Weights of a small GPT-style language model, trained from scratch on English Wikipedia.
Size: 16 layers, width 192, 6 heads of 32, MLP 512 GeGLU, vocabulary 943, 7.28M parameters.
Architecture: RMSNorm before each block, tied embeddings.
Training: a variant of Adam for these matrices, 159M tokens, 4987 steps.
Each number is 500 + 40 x the weight over its row's rms, rounded and kept within 0 to 999. Layers, rows and columns count from 0. Numbers have three digits each. The size before them is the row's rms in percent of the matrix's.

# down: layer 9 MLP down (transposed), 512x192, rms 0.0972, rows 181-226, columns 96-191
# gate: layer 9 MLP gate, 512x192, rms 0.106, rows 182-227, columns 96-191
# up: layer 9 MLP up, 512x192, rms 0.104, rows 182-227, columns 96-191
down181 099:455469485462533436412506475516422513437401515485486498469487451526481512460545460481449509492506551585466494501518484474511475499556414497442437489513552584524530524512493471526479489446571509529446518559492483508523589532523507528594480449501556475506519480477532495504548479524490493486
gate182 102:478513557535549503528519464448520463505530496533596577475567550488520477458569476536477542526548532390479533402542497475515453448546546556465533456429491485489470535542502579407468501439529521486527528589559531472558495564508508521452450483457422470557489391450582531525487449480526565489
up182 100:505529460499531475467512500481436483453455462513480462503488509488534494530479520499451487531512564576533485539499440506452531534477486527512556467537476487563500472510531421520503531498540442438442463528547442539493389477495510501522575490498489457537493501495506515490464532487448511489
down182 102:479527467524448519527483480474578457469440505478461493535492461528451483533408582468588437542402499537490521532456490513417492498428437585563500496528501586484606500478466499505542528556463500479469479531497511471506490513412524506451474530435541445511470541495493506512512561543513483492
gate183 106:474557508530539474552493556563538592525566523467522543461465478447520505443522546556530499502475527477475529415455528487543446478532525460465499520396491508475545592502491455541453499389508504579467539467477565535504521485529480480488503554483413421534464458478480435449484487522464479439
up183 102:581520513485494564475457473528443475606480414502564472485467523534452442478601408533528521531529464526484443535544497420507519556602503486542450521442492476487520485533517535390582519460560459490476514573559484464476430518509512542467475552502487494559520538477527550563539552491513479513
down183 103:491472492471439524635522574420439474506529567428520547498497529480450483549485501519500470494452483462469445482491508504539534479502588520529479403483466493513481486465512468416608524478479454471511482521528490561521477497550448433579476518582468466477428550480526461454533480562461488518
gate184 103:463507405428493540522478499442434517565517482517526492572513487525516472484533525513459459542557515537504548531504545556502520547463545455474447456439570551516495565469513495567534411459452466492426511553493528572494536514566528457445462549564447510572525544494451475519518556501407424469
up184 106:511515452475518466487470507446476487573509481559525469539463480520480485499521522443464562510466524548518455482484506483470452534533534503457508474569531497509438474455499452522547468499498445510543480563499456547446567545485437509480533497577528518489489536450502452588489514502561528491
down184 105:461530464482487510377545465481555537444490464537519473477476514534551491441485511474418486563502548434529566470433580452460472487472453480530503475420521568507499513472498567446538564500469539453545558557486500535496429469463468495514556470494492522542545481581474476532506441514519531508
gate185 098:473544520467503481546488516546421556439469499463536532570592510534542469492492443423477523475586570462541459533480531522432492530445482520525539466482451455509490563478566436536483515486461492456423484494547443470517476480435512480434470491525536512484456542435545492490445445468506539525
up185 097:534561535527529444526509435473447536461503458508536534512510452484531485543554527503482540535489522474488518557513500525494526483543479525518450467405523528485461529526543535483435479446476551511544483505500458489447484616507516524512548481394504546563496476595510488488446523468581463546
down185 096:504470477484486547504519495517509512398518528527522483480523510526527546550519531516582479442497454496505500519494547451504469494489488477519488469463481446478537461432509464467463463491508453508533447491457570467474493492486552546498541506521541570518501512463527486517494389500561481435
gate186 104:541475578490542514565523534484569519506564487492445486507442490489547445457461492571473538524490515457568511542487467503529501472493569453592533483536491492442476491486506504483435446439363578531506520474503596540506509469527484518517456502535491485533463472521506521537480442471498486550
up186 102:500524518533540490515499527439546522494451449461529503526503445493401495497502465520544429494516559511518500522549514510540503452532535545398414492461474433614521430462510445499486552550525532453450556480581510543496561509613510534518469565475440474595538486540480490477505490470559495550
down186 100:431487523526482483481485564444486504462464580561496533528500493449473477505469513470496512486543509450495505539539538496519502396505470495501466543477456456463533438556477492469484450482470509563496487390524543507493509475468436532531434434518489474533488418511556525563593554461492516560
gate187 098:496480463436540520521431508428501547495479529510449536468469491409612484523557448493503471615470527442511494615490481476469520462544537528475539442540482484439525468519479476540414418515453481427518482499525502548470502443566499491540476523477458518496525474595487481527458470476469535531
up187 097:456463521511515549483456449489519479422497438461493523510492518509533432585477483567540520508463514540453531524554463469451492435529528504532553513489576471484487492509464500483541594470527542575519506479533522424520463561464479530488482491480448477516599463528507486501474525437452515462
down187 096:560509551491527511513535558489459492479527555484507471448443509482516579491443516543466558443529543517436550536536526575592461549538539533464580566486546458476547446410537444451500466494569435465568567530480491544506540506492528510547549449475448501456494533470472493528506544442552456491
gate188 093:534505473460484573506526499527501461549639540514494487484482558576530531449476547581528485533478532537524478459496514500465542450429539482503479496530507456514494445536477517526483526459437514495439468429512536522451494525457467499489494523496458491472535534486512471407514473531412506530
up188 097:490521469474514449475419521475461555535477471508486528535529540508551407464493466450461501575434493518441482576509559530534517479530460496504597513441445470500541477465508496492533469562484453568566498482489509434447513561512568535503447584584519448512511539549452494566529564506514481434
down188 096:441481453533436474537497539480506528484573488422562490536493555463471488559568485432470418443514575527448526499481447505538478518517586498531472464424481449495480499511520482541473436546478473558540513517459515588441552447425555551507514516468471424530568500483515506465526443483515545488
gate189 096:467538429484516504508525543494454490518512548498461509508510535522566484450542437433484502490469496598551521501457473531531463464575524544466430424451534492507506548548554552509528473518423485548471535560499577560539462536453494466508540487487492493447464546484477492518473439432466482503
up189 101:539554547509426518548543452515495525486475392418570449492451519446536455527523558527470458501571519508438481500562445411475537506460519456505565522503573491601539483506517471470495487519533422550498516478455445509463554511562514432451450561541452456507515471472498525524521554483546567491
down189 100:484518491483527440575457473515443537418534496501519510451552551495492507482554533542518510554462520462545454468556543484472564537550561474463460525482539499542532517537493518509577547449523462404520570416476472504443522456533508464479476533495471535552463581458531475491507509469465512521
gate190 097:538528499539506494555508478502482532533591445493488463443518571558509525503610435557526518477493471435495469491463529507510559471503497492535531490511437495537386472488513462525504468465469568481455527460518499514489481541494495482463483507440463456515494573546481530479430516459494475462
up190 096:470550471513466481452471536457547493470482467471467558493529433451435524462372493579453468476508516504491519503523436482489483495546529506468447504498528548505537484476426428502514479548499441495566395556459554478493470416534394540500508520489522531467496443502487480473553435505479475521
down190 096:464520484506460483581462501485538506508457478491475515498511588524438520548444490541561469457480552513493546535521498500541528442489522478543481504397537524477451562479453406549419546485514540488530457495508478485462590499486426499556552511520433477520462483506459507418488508465568455484
gate191 101:552480453532508502564425470518537559580538524485478462560518574497446517544449478518571482500476442486555515503481424490537548469486573537539489485525546541478441496547465420531528506467478475496466568507471526476500502542565463495435463472485499520543478488498436522517431519497464553455
up191 108:565522464557563459567482460574461509497506437521510503488548514526511450560514509554515496549481444518474583464450484491516542401567516399473494483458546553531447460541511525597419456481494512555484620499541537508498533482502484478490492524511489463503601439533579494446481504485491534475
down191 107:519443526496480471474532407533579533510551540498500470440449555457481523482534533516524566452452450512519524490493498592578466496512483534546425481516578504535514568469464539526462514509509525460570503558559536501464545475469483498563432539532486464514581535531514485483522442566550482484
gate192 103:505493490483475462512453525543490531502521487478497469486513487477491477479475550497563507490467544462436527489504452464497518474483538573509528480432434535438522477507514538533411488437457477458575521484540495517480482525471415469490604551498492513462511548533483471502440459421532418532
up192 105:493557506487499561488495434505467510508493499476477502490500490520493506512560439474442479417517496496497460504552517539597433526597440490526459550532538489603478468502519596427464481496538490519399541499532509508475489541595543575484416418533450414513504514544498528472541569531474504414
down192 103:588528462410514439580502460486511441467470531483487475508451457425478483512503466492435493451459461553512456490447471463439530498534611485450483525561559502469474448507524483531501468509533527401494506457561539517490527465460604475487480488522440571468484501481522499514447431463494506510
gate193 105:527441556498428492529593509570507519546566439466497485556468465488451506501532488446529431468525468449503613529483541490534545479484521501492457425474515487498503548471540493481499497426480478500536565491498486461536536501510540515430570628501435451484480557462514497520487455503485509536
up193 108:511572454500506438503492540495468542459512564466504563439552520518465496558453556547509547469497546539509513586458498490535472489487497490481458536491545487488548509480534507544493467567515515501448558493531450488472484456478507536545404500548456555460527546562401551536511543523514438495
down193 105:519516509492546506526499501487545519505493505479460558495505507486493466589548472452512432463430486498550551555530504476477532552482500541485416473454489525470523486461536480524528418484458578506464515491524510462528504528502496446492537638487515578556538531491497535537445515500422474526
gate194 100:605517433506444488535554472545559446445539545488555513409532523492502520556521528513543547516530514484544517454556493481458502524517531504528499465528448564527589440467567473468504461489432463551448528540468469419459543542573496480482525528445491541588470498483403553455445491458518510468
up194 100:556503552478542553527495574543539487480529478489516492473479425543541449551509483458550454551521545531508505494567490533542563544472494463478463525524426562493545427545514525459551514514429544522474444559533622484567541550584550482513506494447546526534495492580513470552498526509511447555
down194 104:488479581490546600374500512481501459477444469447550510480493482542540513489444480532528511519527550544502479477545468503545464506478442509514524577499527528504512500528527516485499475480474476534504389516546568529483498451504528532460487501459408447526540472556505488488513533493495547501
gate195 098:433511437552504588504436574463544448543517526494423545443490527474496513495402515506511515457506439548494439456503492534500438485518512499519484529536423489462550546428544516520585480443466523479528437507609512471511513540523468485482525509519502472455539535540499490497505451534481559487
up195 098:563438486480480451492529463572418477485513506467519542530578457458522429546590488472511449576492535518499532499472528479506491551525441493510507493433527561531457507509443562431508491554540510516565495505473493464501508508493519543541469505468461496488502487512538431565501563551439455474
down195 099:565527537469527514629488432473502524514543497500435454528454523501516548529445465471539531470497535463503478486501486588507513502491605518475624511490440478538545497573511464550561519481555436504475484471498552503491474459452512517534561496539506502471517474483516395490490536499448475543
gate196 103:486470540501483503534515484448582494431518503477551558516447515559497490494465533546479459503531602502537583459516557505587511491582533505476499489440486488500450524505509472555519413499524477535445565427553592487548487459565570526465507487527396546518544528557506567457514475483487458549
up196 097:511449510537530458498509498470477427475528500529502507512498517567454478477488539520523504558448477464536584428391565513493515502522495502524509506504501452480425550505549536572519560561568555576462524484468575538520520504518494500504483413535464472564533569502539572432516459470490433539
down196 098:445531478557519527332505507515454513537480504514520529489565576534546492485521438526499479545523462488489444464501458481470504511501375505525513482515544518514508499477453463510420500487478505449541438537451448480490486516496495466443554509545599478494511446512456452448503592527466482485
gate197 098:508513531466457467516480532504492481521493497502477502486559531430541427534534504487475546495529550413469552498540515437455485471561530538531548461457485558510487599492496564526526565440478436454502508533463591450485458497507414537483482494437432517462483508506460487507466450513502538555
up197 101:487549504537508499455485491548478497498461507489548501434496538480523518487502530482422497467533514512465548437512514436531433533500495492475532529453450414537457509525517495496521489500494423511549539516535510442499554450492489558537467427490460522522526519526504466534524556518467483465
down197 099:516472441517472522546563465442553496539577527503541471544523499575473544517435512518492490456513477531599445503513525455496508512477530489496441593500543521501518542506563517557418501488458408520479412487497438503540540451539494474551562486477407520471536425542470473505553568515486486454
gate198 097:492464490455482542567511531437485481461491468485500583485526478453559493446551499509531518562484518456537486549499504502468521497516543515458529466482571576485471487478468456528468431487461415451538504502509511431481443443508436473427497492421522538546498500504532453429429506489465594494
up198 098:421488528480475530504503541484470514529515582461525533492417427566449482461580508516452489524549474514492479451541429554549475502476518492521462487500476464555485478562456543515509482483493534443471504560474472491467469490509456462512512506470523494468548519529527519464495522421523462551
down198 103:520482497525459535473487456381518498459373547529527537459528442567436474432554504474449478517486520403461483543522586449562471500480506542455487446534466536480551523538514479444537532536576541502479502513522536512436432516452550515495481473494558475521463475589486518513518415433518540496
gate199 106:576499534518463434519490506497520459517558529482431474499528609488499548527472478488553528521448488449493544552523569543552456397486556528490529422467511473514520416537529404477517441539408590517512486484529502497451471503469492446431493499518414497495432517404520457449433423479481523512
up199 101:490505479537449432519455510479482438493561527504458475517486602490466471574472487511540568556446414520455503535515559533528476428522503539534539497498476448515475454586486481463489488464424521559525431481507462476483459510496478455446468477562438505482558504441496504439474420461473540456
down199 102:470478476459519514405498478541459549454508461491512460468547473472549491491499477500530501405437479501522424497546496507504513576516446547526448544498497528519500462449394537481595511488457475491535482415436483474542506495535462558446507516546520540489580423512504517541510463472524482477
gate200 098:508563520405477473492488482539533519504509515484518535564554409525533445474495462458462514537551488444561479539529497551492435523592495484534603489469545541577446472511471501510483548558486473544489620502447468459451517513453540527518490520492444472522474563526433557530478458518498536528
up200 096:456531450544445528500470480551555433520474499467474533511504460505520467463414585507474473552551478451580574499489489538538521551538509531502460469479504479495486468482580503511523511483508490524495477529493514515454527505517487526484523529483444450465520510497495502450552528501465524486
down200 100:455503514459529511484505489503518494521424468514478472498491509538489491475539518505466471555473551460427434499529493447508525536479531526438500444483486518493420430407461520455531484506527427470538424479415558499478413505504500449495512435529488531533497491472508461521514465434526475551
gate201 108:503507481458478498528585482555487508479565499504517476473567552435531482470556473511531514548525466475552471479472523560586546491515556491503596479487527561543564503471458523498448510501444491424446475512526535482558481424528506523482545534458551509532442519533521493513455476520501519485
up201 103:471474484544503511507522535494499510489529595433550439484536567506498558470557549492480547468508498500458531469501563451443413498552506424571503472470492470435493504600568519535494529540504614492522448529440502511486481484517525516473490476475525504539529536484502538442524502462480510503
down201 101:499573492510486524466513526540431497523468461492467526529624515485455576563483429472423465501538515512454576505520517556503516516476487517439487442488476492539494461518497500499498479503501479484504471516508515543547458515483515473502647469525492540457513543494467523538467456490494461508
gate202 096:536475511478551475525547525529543577461517514497452462560484489556566541467475572465578517509479417513569590521519514566500515446510530525488513477483480485500560496511483490524535542508452542558494486513470457453460565584453476478494498519550501559502511449429525466493471505451475480518
up202 100:524493505440571455547535470531521581510458455450511519591529407467497521507462514512472504518484453501488483525522471567482479517528475478521531513489473565478544516500466516500551533496465481501523455549490470399487483456486416530505521458518579457457480403395542437559504513483534532501
down202 099:531481512470511544464476517506517495532460534438456418445548526452499511504532514501509498503433488454508488551446512494474505484507510517500480460519442499491469564482514540437466516572532519445557466436520532529493445387542483525509487473483517448483498484499524443499506458492548506485
gate203 093:431498478459557488502547496479557534607526496483520529462530486464509473469463528536574525555429503478472546486499470492465469519474523472533481477440503485506473500448512496477489448497428515532510547473464538468385445476497474496594530466556479513506517517518535533548447468541470452454
up203 091:469544489506526541484537520517537574535534441494494487474495487564490549509483491557522460509456482463508528496449472436503470578483503517519451540441509490526471573487515488531451462500463592517498573503513576483417420488454493495560569479452504536493461501532579559543466466492480447487
down203 090:522448513497488511337498482497418538466456549465523532484461492548531452528483525439513561501518489448517495489501415468573516509507448503470509485559549534549483491495449486411549600548515475458487512504479494534565500500529514530511508519452506477476469482436428456556524581523490509457
gate204 106:481501501384506452519515466481514564508579532568468516513502496490410496511442543457497484409490490536483516545390541443557442481492577563481428476475498506567452565423492503483509535515419524493490498490521506446519503571521514502468535425512449535426485550512522480456445482498434587507
up204 102:443479506493462511499462486542549527470498455517432455504480520386422464572466514454507535493472535553521463552483460429546493457501511481443430558447447493540554549546432458510472534485479534536486429547493519446549530516519446464401461444422482544520514452520558483488551450464536567424
down204 103:474504464482481453548580515554506451451419485493429529488465489484410475528580500444470459515523505469442475503497492474498557502476498510513595499456475419492535479543543485488544577455468414481457443485549503542595487455472548578509507483494497481481527501541470455467514536480486463495
gate205 099:533469431507410439502563492513474496503536489511560485492478586490462514580561549502469373559508524524477538507558428464456588534501514482489483459501512521484520490492493522506468515477507446496452454520448476524491457509423505517436457464506459534504510502465477488535498566511524523568
up205 095:501514530528535527508472477475462561500503504548512451460516433468551487418452400513467591455521445511440441525407571512457472470499478548483526523516430485451482547543419472438521536498414571475507437523520529545496514530497501519493504494501560475481460463514514518509504389479502477382
down205 100:495529507499502482628507522545514451463635510531537521445534527465445459533442457524499488499507479540498447501437461543419444472487558468487595564426536436531503513494499434557466453449511471516533446498559478562478474471466454501475484561505499554527535471416502479507467536508518551509
gate206 103:478571503419502459535495485461510535502524458573545453501517513555473518511546478494473477568437536485520505521467471516426561454523496461515475456511545472532510519450503407499501525488409530480505487523478544541490524545451466488452577459552525532563594515441476579523469510440468495504
up206 094:440493498507520485504520495496427545500506464472505478498548520538462541470475588493537480532485555497408499518522543520564547466523505558542402446554458569459516463473479512479546487493475549513515485521516508461475505521448515502513487473579487529511510551524499585528470533527480457507
down206 099:498561533455460504457476498497496504555433464522512503511532481504489486515538450495484422505426529429534528431539514505515614563543484520550411523484512562540545603539500531463496468485517526529490500525454544510474467502574545467466506482532555520527480546528496530506521540523501519489
gate207 102:530471515519524483556527513542467450497498467501527575496556477438513457511454490506531526460441440503509562566484544511528464403521537479581550468490474567545447520554497527565457566496453558515485570431509570534528521538473481524463430529512504509501499452406467508459486493549521499584
up207 097:500512463491454520527532520564504490473479463484449451540489473510538455491453456511474484525386466507524539498531494474557462429574528475520497542564463519630446508540500492549489511479449481501594477481496472487519509421576434526510473503472502478446474512484502456520473552412478505444
down207 099:504452514536435501461437540478560513510438457491493505464454513539415473585435467533422418570576542448436491481512475430481477524484473506494423550500489451485556519490501446487515467460509485475458439508560437511572438505549496480498559452490462500502510420457459519480462470502491511533
gate208 106:520477570449576555485519517559516535531529516455545521466489535470494527452541486482553521486576482516552557474533503470543459445449528521441497450564534445510512580456490521492526548500470519451460542481507488603524564512519488528472493543562510549487473504494498469453504423467543487541
up208 100:548439465552542567485538459536577512444530545510531444540492518492424457537496569531591460458481482555539498556468535497493565526472475512502516492527505518527465446539508519562454527559460577479527491451506544593527528426478458484496437517465520544506435506501525518465517457526507464464
down208 103:571472512518481482586500486561512477436394483501478506437407477505409448511423504557472527512501503539508571481517413522470481523522543536435531457497500529465545535461430497485554524555528459446506481482510537548427484465451503528506459502451496605523508511460437402539445533515498452495
gate209 099:533519445453540562489513505491553502504459480507483579505489527525550445505466463492512419553531473493489602537558600543492543556563524527510475510449531532501459558487428477429503493461442500645544461549507541513523502525529503491477478510496515498559488506578413503561444562424454500495
up209 100:547515408509531475482604469491517421428512458480474498466532511450524496515524533516488502515436530491500499451556557497422439473560497444496530481526505484475513461512467547467494467483513517510518457511484454458437468462485552514477527451538456513514572506476548460520458467440433513437
down209 098:492464552484517504671423493470460532473588535435525544541478509570521483477534508430556492460450539504498556460483440544541516540477571599450561549471520467527540390492539445538527488466456490454517526468519504501535555520504514518499509518456485512460460529425439558524466513576491536529
gate210 095:529515527537587479500489503480516564484473510522497481421466505456460422452469518585551426475461480498559509470532510469545496463519521519505450482549533541516435468529505469499576476509414537500425449498449503545534519496510536577467576464491469537587475492516505502494497551411484457566
up210 100:465448489468482481512485479495563497504493502467500462533432469499515482490538524438459481554528498495390546452446523486521533535480474532501591489513403445494415485497415518437456526524513507566433510437521568516464482480554470505541460463498577551437483553486565500544453454588493499482
down210 097:475457505522434514690559488462442497511637496470468523522532453467494551539507486473433519472479467510491458553566497526582503514518606498558495499538464470468530497462481508534488443459532523469512568497487463522546486510451519519493507496476430443565500495501511424500574456515505504519
gate211 100:508545535481504453510498451559505467510510491565569508455540434421505518482502478494493492484523494536550538435428514441562515520483526576474471454497606547461545463464417503495537467475436456423459478565518578454502482485492532471465519558556503560508495472437593491504466453478434506516
up211 106:581458494553457461513458484500423534444533486513491425507466458492504511511494503545503473561519512475456495539462487444513495416526550557511513496509526594490493563486550531487509469433502423492528454524545433493499496445586462516492475489556600533502566520510484519541508506491515512494
down211 105:574439513513481486406468553534563524525461508450494531465427438473475492436489467450542491545584553482537519540511504444450552476486477533527569505495498553490452535528506464465518456496473510545541501445564536544395471466509540442505543542468587484534525508476448479455507511542555526530
gate212 103:530539488468483490537510502512508475475528530508487503455489555444553534461529489495508472404495548537502416471491472494510508439470563491485486441443584605446470501576501495504544467527447500396492486506499496474498473516571506534439531453555505521485461525462494575470511539538459531549
up212 105:505480462499522572488483460498445548575462546484521556458574537478431521534511453529467498565515541502451511543436580561534440527617465488525454457535484515511482471508485484475532493510545448520463516544457535474486493532487511544503550465529531629517445469487486469506444530562476471523
down212 106:480512481532460502571430485471495490545530547504473492533516435506551517496495372535497443451471527463534527536431510546548509491512547483524498468480577523492576434502495470533514515472512463465488441482535478454452502506491538445452560527450418593513457468468455529523472604490472502530
gate213 096:482528467583428455496504492515490530545470529491554466476480587479451537459439586472508498539518551483418519487509538462599546507498497522563580459506524516526474454481446533499522491471511453536472476506415456533527502427508464447489493557442539553507465487553465450485529474539592548489
up213 093:478542534510551488496458523480472516505501520539473497491536448458499467475568467433459561397390454535542526462534571469505450464539473561484496503504543472538523550448504513486554527555499518515557543478419521520605467531585476547548563459470499544501550491493564533467512448440566535560
down213 095:550445500544506535463591455425505576566531484489476555550554503456493548557425495531444458557556522495540443516442454530439470468474443483515512589508440517483483496557455511568513446565551516446528555513518533553506488437451507473455444459488463504474567494491468506481424547489523487460
gate214 101:464513522566498517468468528518462526516495505557542544510470519530441574477519468467543486534494556449529522440495588482549465528521543543525452449559454492514509507416565468492474482512524443470543470491512492512499441504421518505454508512533522458537543456592470474482481461593505413511
up214 102:500510547541498491470478451545521585538502420495577482468430546539478568498474503585518487522468538469457476425564566488529531507461518448491461501537459539568523489513534446490502495470555455472483485519482492599546546471492498441500532465506473438525489435579461474498475464541544523540
down214 098:488451534479543534377439556438484500476347491478505463506500517502553472556496514547533514494531442483535515544512491502487509565506410568530498531530502461487443517510524485487526443448467516517471484514469536528475473569481472508458502486491510557514456496488578553474495534422537578442
gate215 100:552532450528518493536507481540538547575551484491503543557551531533502486442541483441504565506491452496468497483535565548541567517494528555533576496572439485454475522470556482524502483469520547569455551537517453449512453464520561373468523509482452562541504446472481522433501490517477519461
up215 098:554507497472559570554521515477552490514591515491492492542550553503495530467502395451493476494494496457492566526478538507512538537472533521481527475511438554482467563527498563463492481410514554570519521402457510526535486549471544529510538473524494508488476522473466498521452548472523453489
down215 096:511466521469535517435472516559458525419529507437482545464449503542467488475606535523494522494512494500535496507475432497452457456509461473479470459561522464490539502530447564472512499499497495508496534400484521535524479569498532505452519563516510484533543531513520424459517451503471524478
gate216 099:464448403528494540536529583551492538524479503494527510537443493465544515446501538450517531575499488539543567490467477477506513395526499461582455529443423594477498541514464522504493497506505532452515466512539536557485449505536474455451525552495441479493501591437482576448486507471485455566
up216 093:391485474517441562470539505536617534550432437489523495502450457410527522510494448479446510444427515539521513500554498430473524476517509410548528549496511514489413506549448482474468508480498497535526467517535491528525456466526463468460482518491429471480501572477519556501525536460465471434
down216 095:496541457564534468369499511475510468488406527502486530549541438433587570493444509535463568457478540449449485448472456549418452543466334476527517565477481478523464485443465456514471482563518496515506514516496538586589506517484506524416532502487572518492527517516462503548506460536476518503
gate217 098:477525489464551486485511467533447536487516503568530541528506523526504509488514456468482576572564508498472495544481488515542453497568491492523472487475570453559499520483525437580464446529443523529494569489576484495494428481499480515525530573552481558584536494459476483504560535465504511486
up217 098:529495476446499545464562528553566517556519485493488486523540545495475509433515466514462476503455494507486505440608441593543501510528505504478406454480515475539481506402480480506512488462556465473469498415456462470542515453484515443503583520546505445523546568500449509487487496525478478565
down217 098:457459496487529469464465498491458471473503467472477554515515515516533510470537493418446540483483499545549510557565469480524518468522478494508476589546508488564502553459523526428570535518558474516520629500518564475460523600533535440518497567539530509529539557490542518475507556475475571410
gate218 105:562483463433529511484480493494464490523533545521518502491535451497452551441505506486460501432479551504524621509519497508547427552502521561474500478419565528508483494508504456530472410461539455527458521494484466511452520483469435459463465505466498538492531585481511483522503482515458420509
up218 101:438475498543504503488449513424582555536501485494476562449601472478522565504460498540538449478557514418508437531496543532500566529513470470515527515559466484506468523455473525428542543498495546509548462471467532423442460519498531569549560520459520536532503526565544510464504499426523531485
down218 100:478541549428452457584551539492461525500570578456478570501543453553452488506443543540522502554509495474462478448504505514474557497547559485556552432516470468443498501533523476586448480434489491574506444478531531496453451505543530422469463453483508525450529499516525529436443543486526461421
gate219 099:527491451501512483485566548475571537548544443518522471517458529527541494445498498532457491491481518478524455541480504513502557452406551530497459494545510484517431492594518500546506421492429536414466479570551520476535479573455461501452486571436497524457453460490536520452456448442464485541
up219 101:505458537459576509519423457497439513553507498522517447509496466507446465518568510485501494487543605550526521448481510483516421527462495579539542446545465448532528509463528491466518536500586504552506547467502464543455532463522533487440472536510516585502524531509512452535545576467536491416
down219 100:487462553415523454640451509459476484521552507539491509496494552502514453539535527427517502562456533535558421443537507463498506429456603536556515503485506521517501450547537514575536419428493503477512482462525465459521539449501528473489476543498438586506461528496542500506514502498431569503
gate220 106:604527494479465549544469514430501530556539565465569450516470459450475486481521476427512464567411500571482537508414561506551555506462563619508487471490504484480511504522479512491476424466466507430532525527545510529532509482529480547501461508493535526541469402428555603521521509511524531502
up220 102:418486539470588474517489509501499491456498481482462481522467531594528574464507492499491396522437536459550475538555514450533471467436496500469471519523452504538456508472531543567589517522522510581438556478470481520546540534520507490498478523526520514538421554476444546432556438528469450446
down220 101:482469571514565522500473507466476513475514545467490497440539512529451542584540474498500498459468412461500555459512580492528436533535504482487421496433514474430514493516593517479539416501523521512514566417493510470433492474529525426463483509508470494511489514472416450479456587497462497477
gate221 104:496534533601506527552503509555470426545518486455487479454556511487518559480541495513564429490485467482491522518494469507520534456513545628501516454507542484493496425447505504527443535541433532546423535535485543515526533496536469556492429519513413537504503547549482535408507428466504492529
up221 106:504450497484537470497498491510623600475477462509469513505435453520488472492444476543439528453580477500504479471497505471577465484482514454548423504509463506453462577538493448528484495434540537511514507507516519479493436473500518459507537447531480501525491404413495481553515535508538531484
down221 104:531482442533445511576496528537555496538586505479485532465501441553447495476438527458482494446548499478575490534507508498549454508555527437525573500516541485408587509464511530481503550496524517539473544512442470508496558546475489546467505457449552483521444447457516506457467438476522504490
gate222 096:542469457473449460523494570505508549526522507490587580468452482479537458446446500504467569563503470572544543524499469557513491450536502481442552477481526526517523487545491515518550462531484511504462528441490470505505539514520413505518552546426510552476466500487460545442472462446546454471
up222 097:527509436438477511540534540473447536495499546499475573516429474517551483473510532480433612566431483589476518504563526507501521474474514458513453508487478481496456548499427501505550445540473541576522497478460452475504478446446467439538503489477490507451463500494449508517507491466544445417
down222 102:449482512463517489509471417578533455510497484481524491503521479566523577537502518454502519445429488551468504547557521501463447487460501522485467546483444562476518494484581509431483496492656446546512440585558523486535543441485508480542468501542597454436431470490519512562562512509495476494
gate223 088:480539504524552521513501417514465547552546492498522479467548517479456446543511495666465521489566514550440494488522459508544488508547488505458474460539516587542531433454511479483496468414536516480491555503539494546527490567480509405373529459529542479482461467468465476460474386440467568552
up223 093:468478456492451493480480565513533498452508545437474526555501515514527560477563478354487485499462497517544456507462523483453512499479499571552529483472522425469488536501483533485546531552466496513566467510468506464441491489553507546613470495483451551478529545519538491576511602536565490446
down223 101:500575442422527445590506490508526495499564487538518529525545508430451514454492465492574476525514453500549473512471462502464516464520679488482497517455543528521534533482511514472490448512554525475508506544468522497484592485526364580494526481455428556528483532497544479524439528494522458507
gate224 096:558458468451491567472487452546452526426520533500529528519547518494475440548446604452543483502545502611519516596484476549537430514509554564509490435496574528583497519467473456573477507482515500501532497473426507538506490447538493518514535454449556499466512519528471532504506528415467577513
up224 093:429487514537527540546484536498586513551469558503408464597447490517513441571524435513511535518520436444526475502507437403466572493485502490525527557492537550512540502485542584442497542477519489466481504501522575382544460516444500476505466448508548527450467495489493468506574525524413509516
down224 093:539533530483488466612465468526485534505576533516511484483494529510555536463458480530558487510515529502450446446453509578498562426460581507471455489556536438420433516491491452488575485453448470501537498477539472559495509488451548532453588545526541466499486510493501485441450549517538556512
gate225 100:518532567505491547493459482508566514565549480505540484490547512532442520500518530415493498472442574522507515511465529549543516495494491533507510489514495519554532526482526456493519510454526439471490549513520463542419557576539493445414613503531435463548504589496456490516507475513450430527
up225 098:612481498529507488505449552470465477422502541495568470446462522488481506484494449496499501505493485470492470473486487552486457488551495482477474466505459406529553462524551480512529535573514535476440511603554491511574469462577486504585540533473472507417525445545513463420512478539465545511
down225 101:468539511432493487715480416492499454571605510572458492532464461561522499437493492539505468529512537535529512471497453592545515505488644507506522443486521465460468484543467474542519455531520472488548494526435489458501503551509500503487496475516468504491529496530477501530451532511512525526
gate226 099:553477494498470473549524494503497578539561492507525489488457514523539521518509499545487501479436479540449562507426536565542539520523522529484455471495504508569493489464511439502524556495505501417450491524500509526560476465423522467513538594559415482518516440533513562462505494485404459574
up226 100:465560520458436535460477492517500516498487509480417510499500542598483460431508519511546558460519518504492554606506528532527496507500507566553541493488442484501529448467586410470515537464498499579539539429484544413473484564489432438518476522498450453497481510489488525504471507528475513468
down226 104:582538519496471542459561519442524545516572511489532457503447449540502483530510479545542465472466427518386499522482510531503506478479472463485415503499490512460497482483539514485524456516523502538429505552502473487469463553492506351534518529531493478487538476493440490456523502452483491536
gate227 097:500537484556455502531540450513478480450516465482441450483451509551564584470562494456492478550486509507597448473524518492463546457546502452433530513354562500472470523541530485506484492494456521541493490476539468524517479544556492563428547536517434441502510472521501501471487494466530482500
up227 096:462499457392489500496526407460503558437531471495532501545467483483534477505460553442562541505425525511521501497477514465498516500533511504456477447518551549560449455456501482440540469567468448489572437423467504500436477440625502504489543526468537569434507452448474487491487534434503592489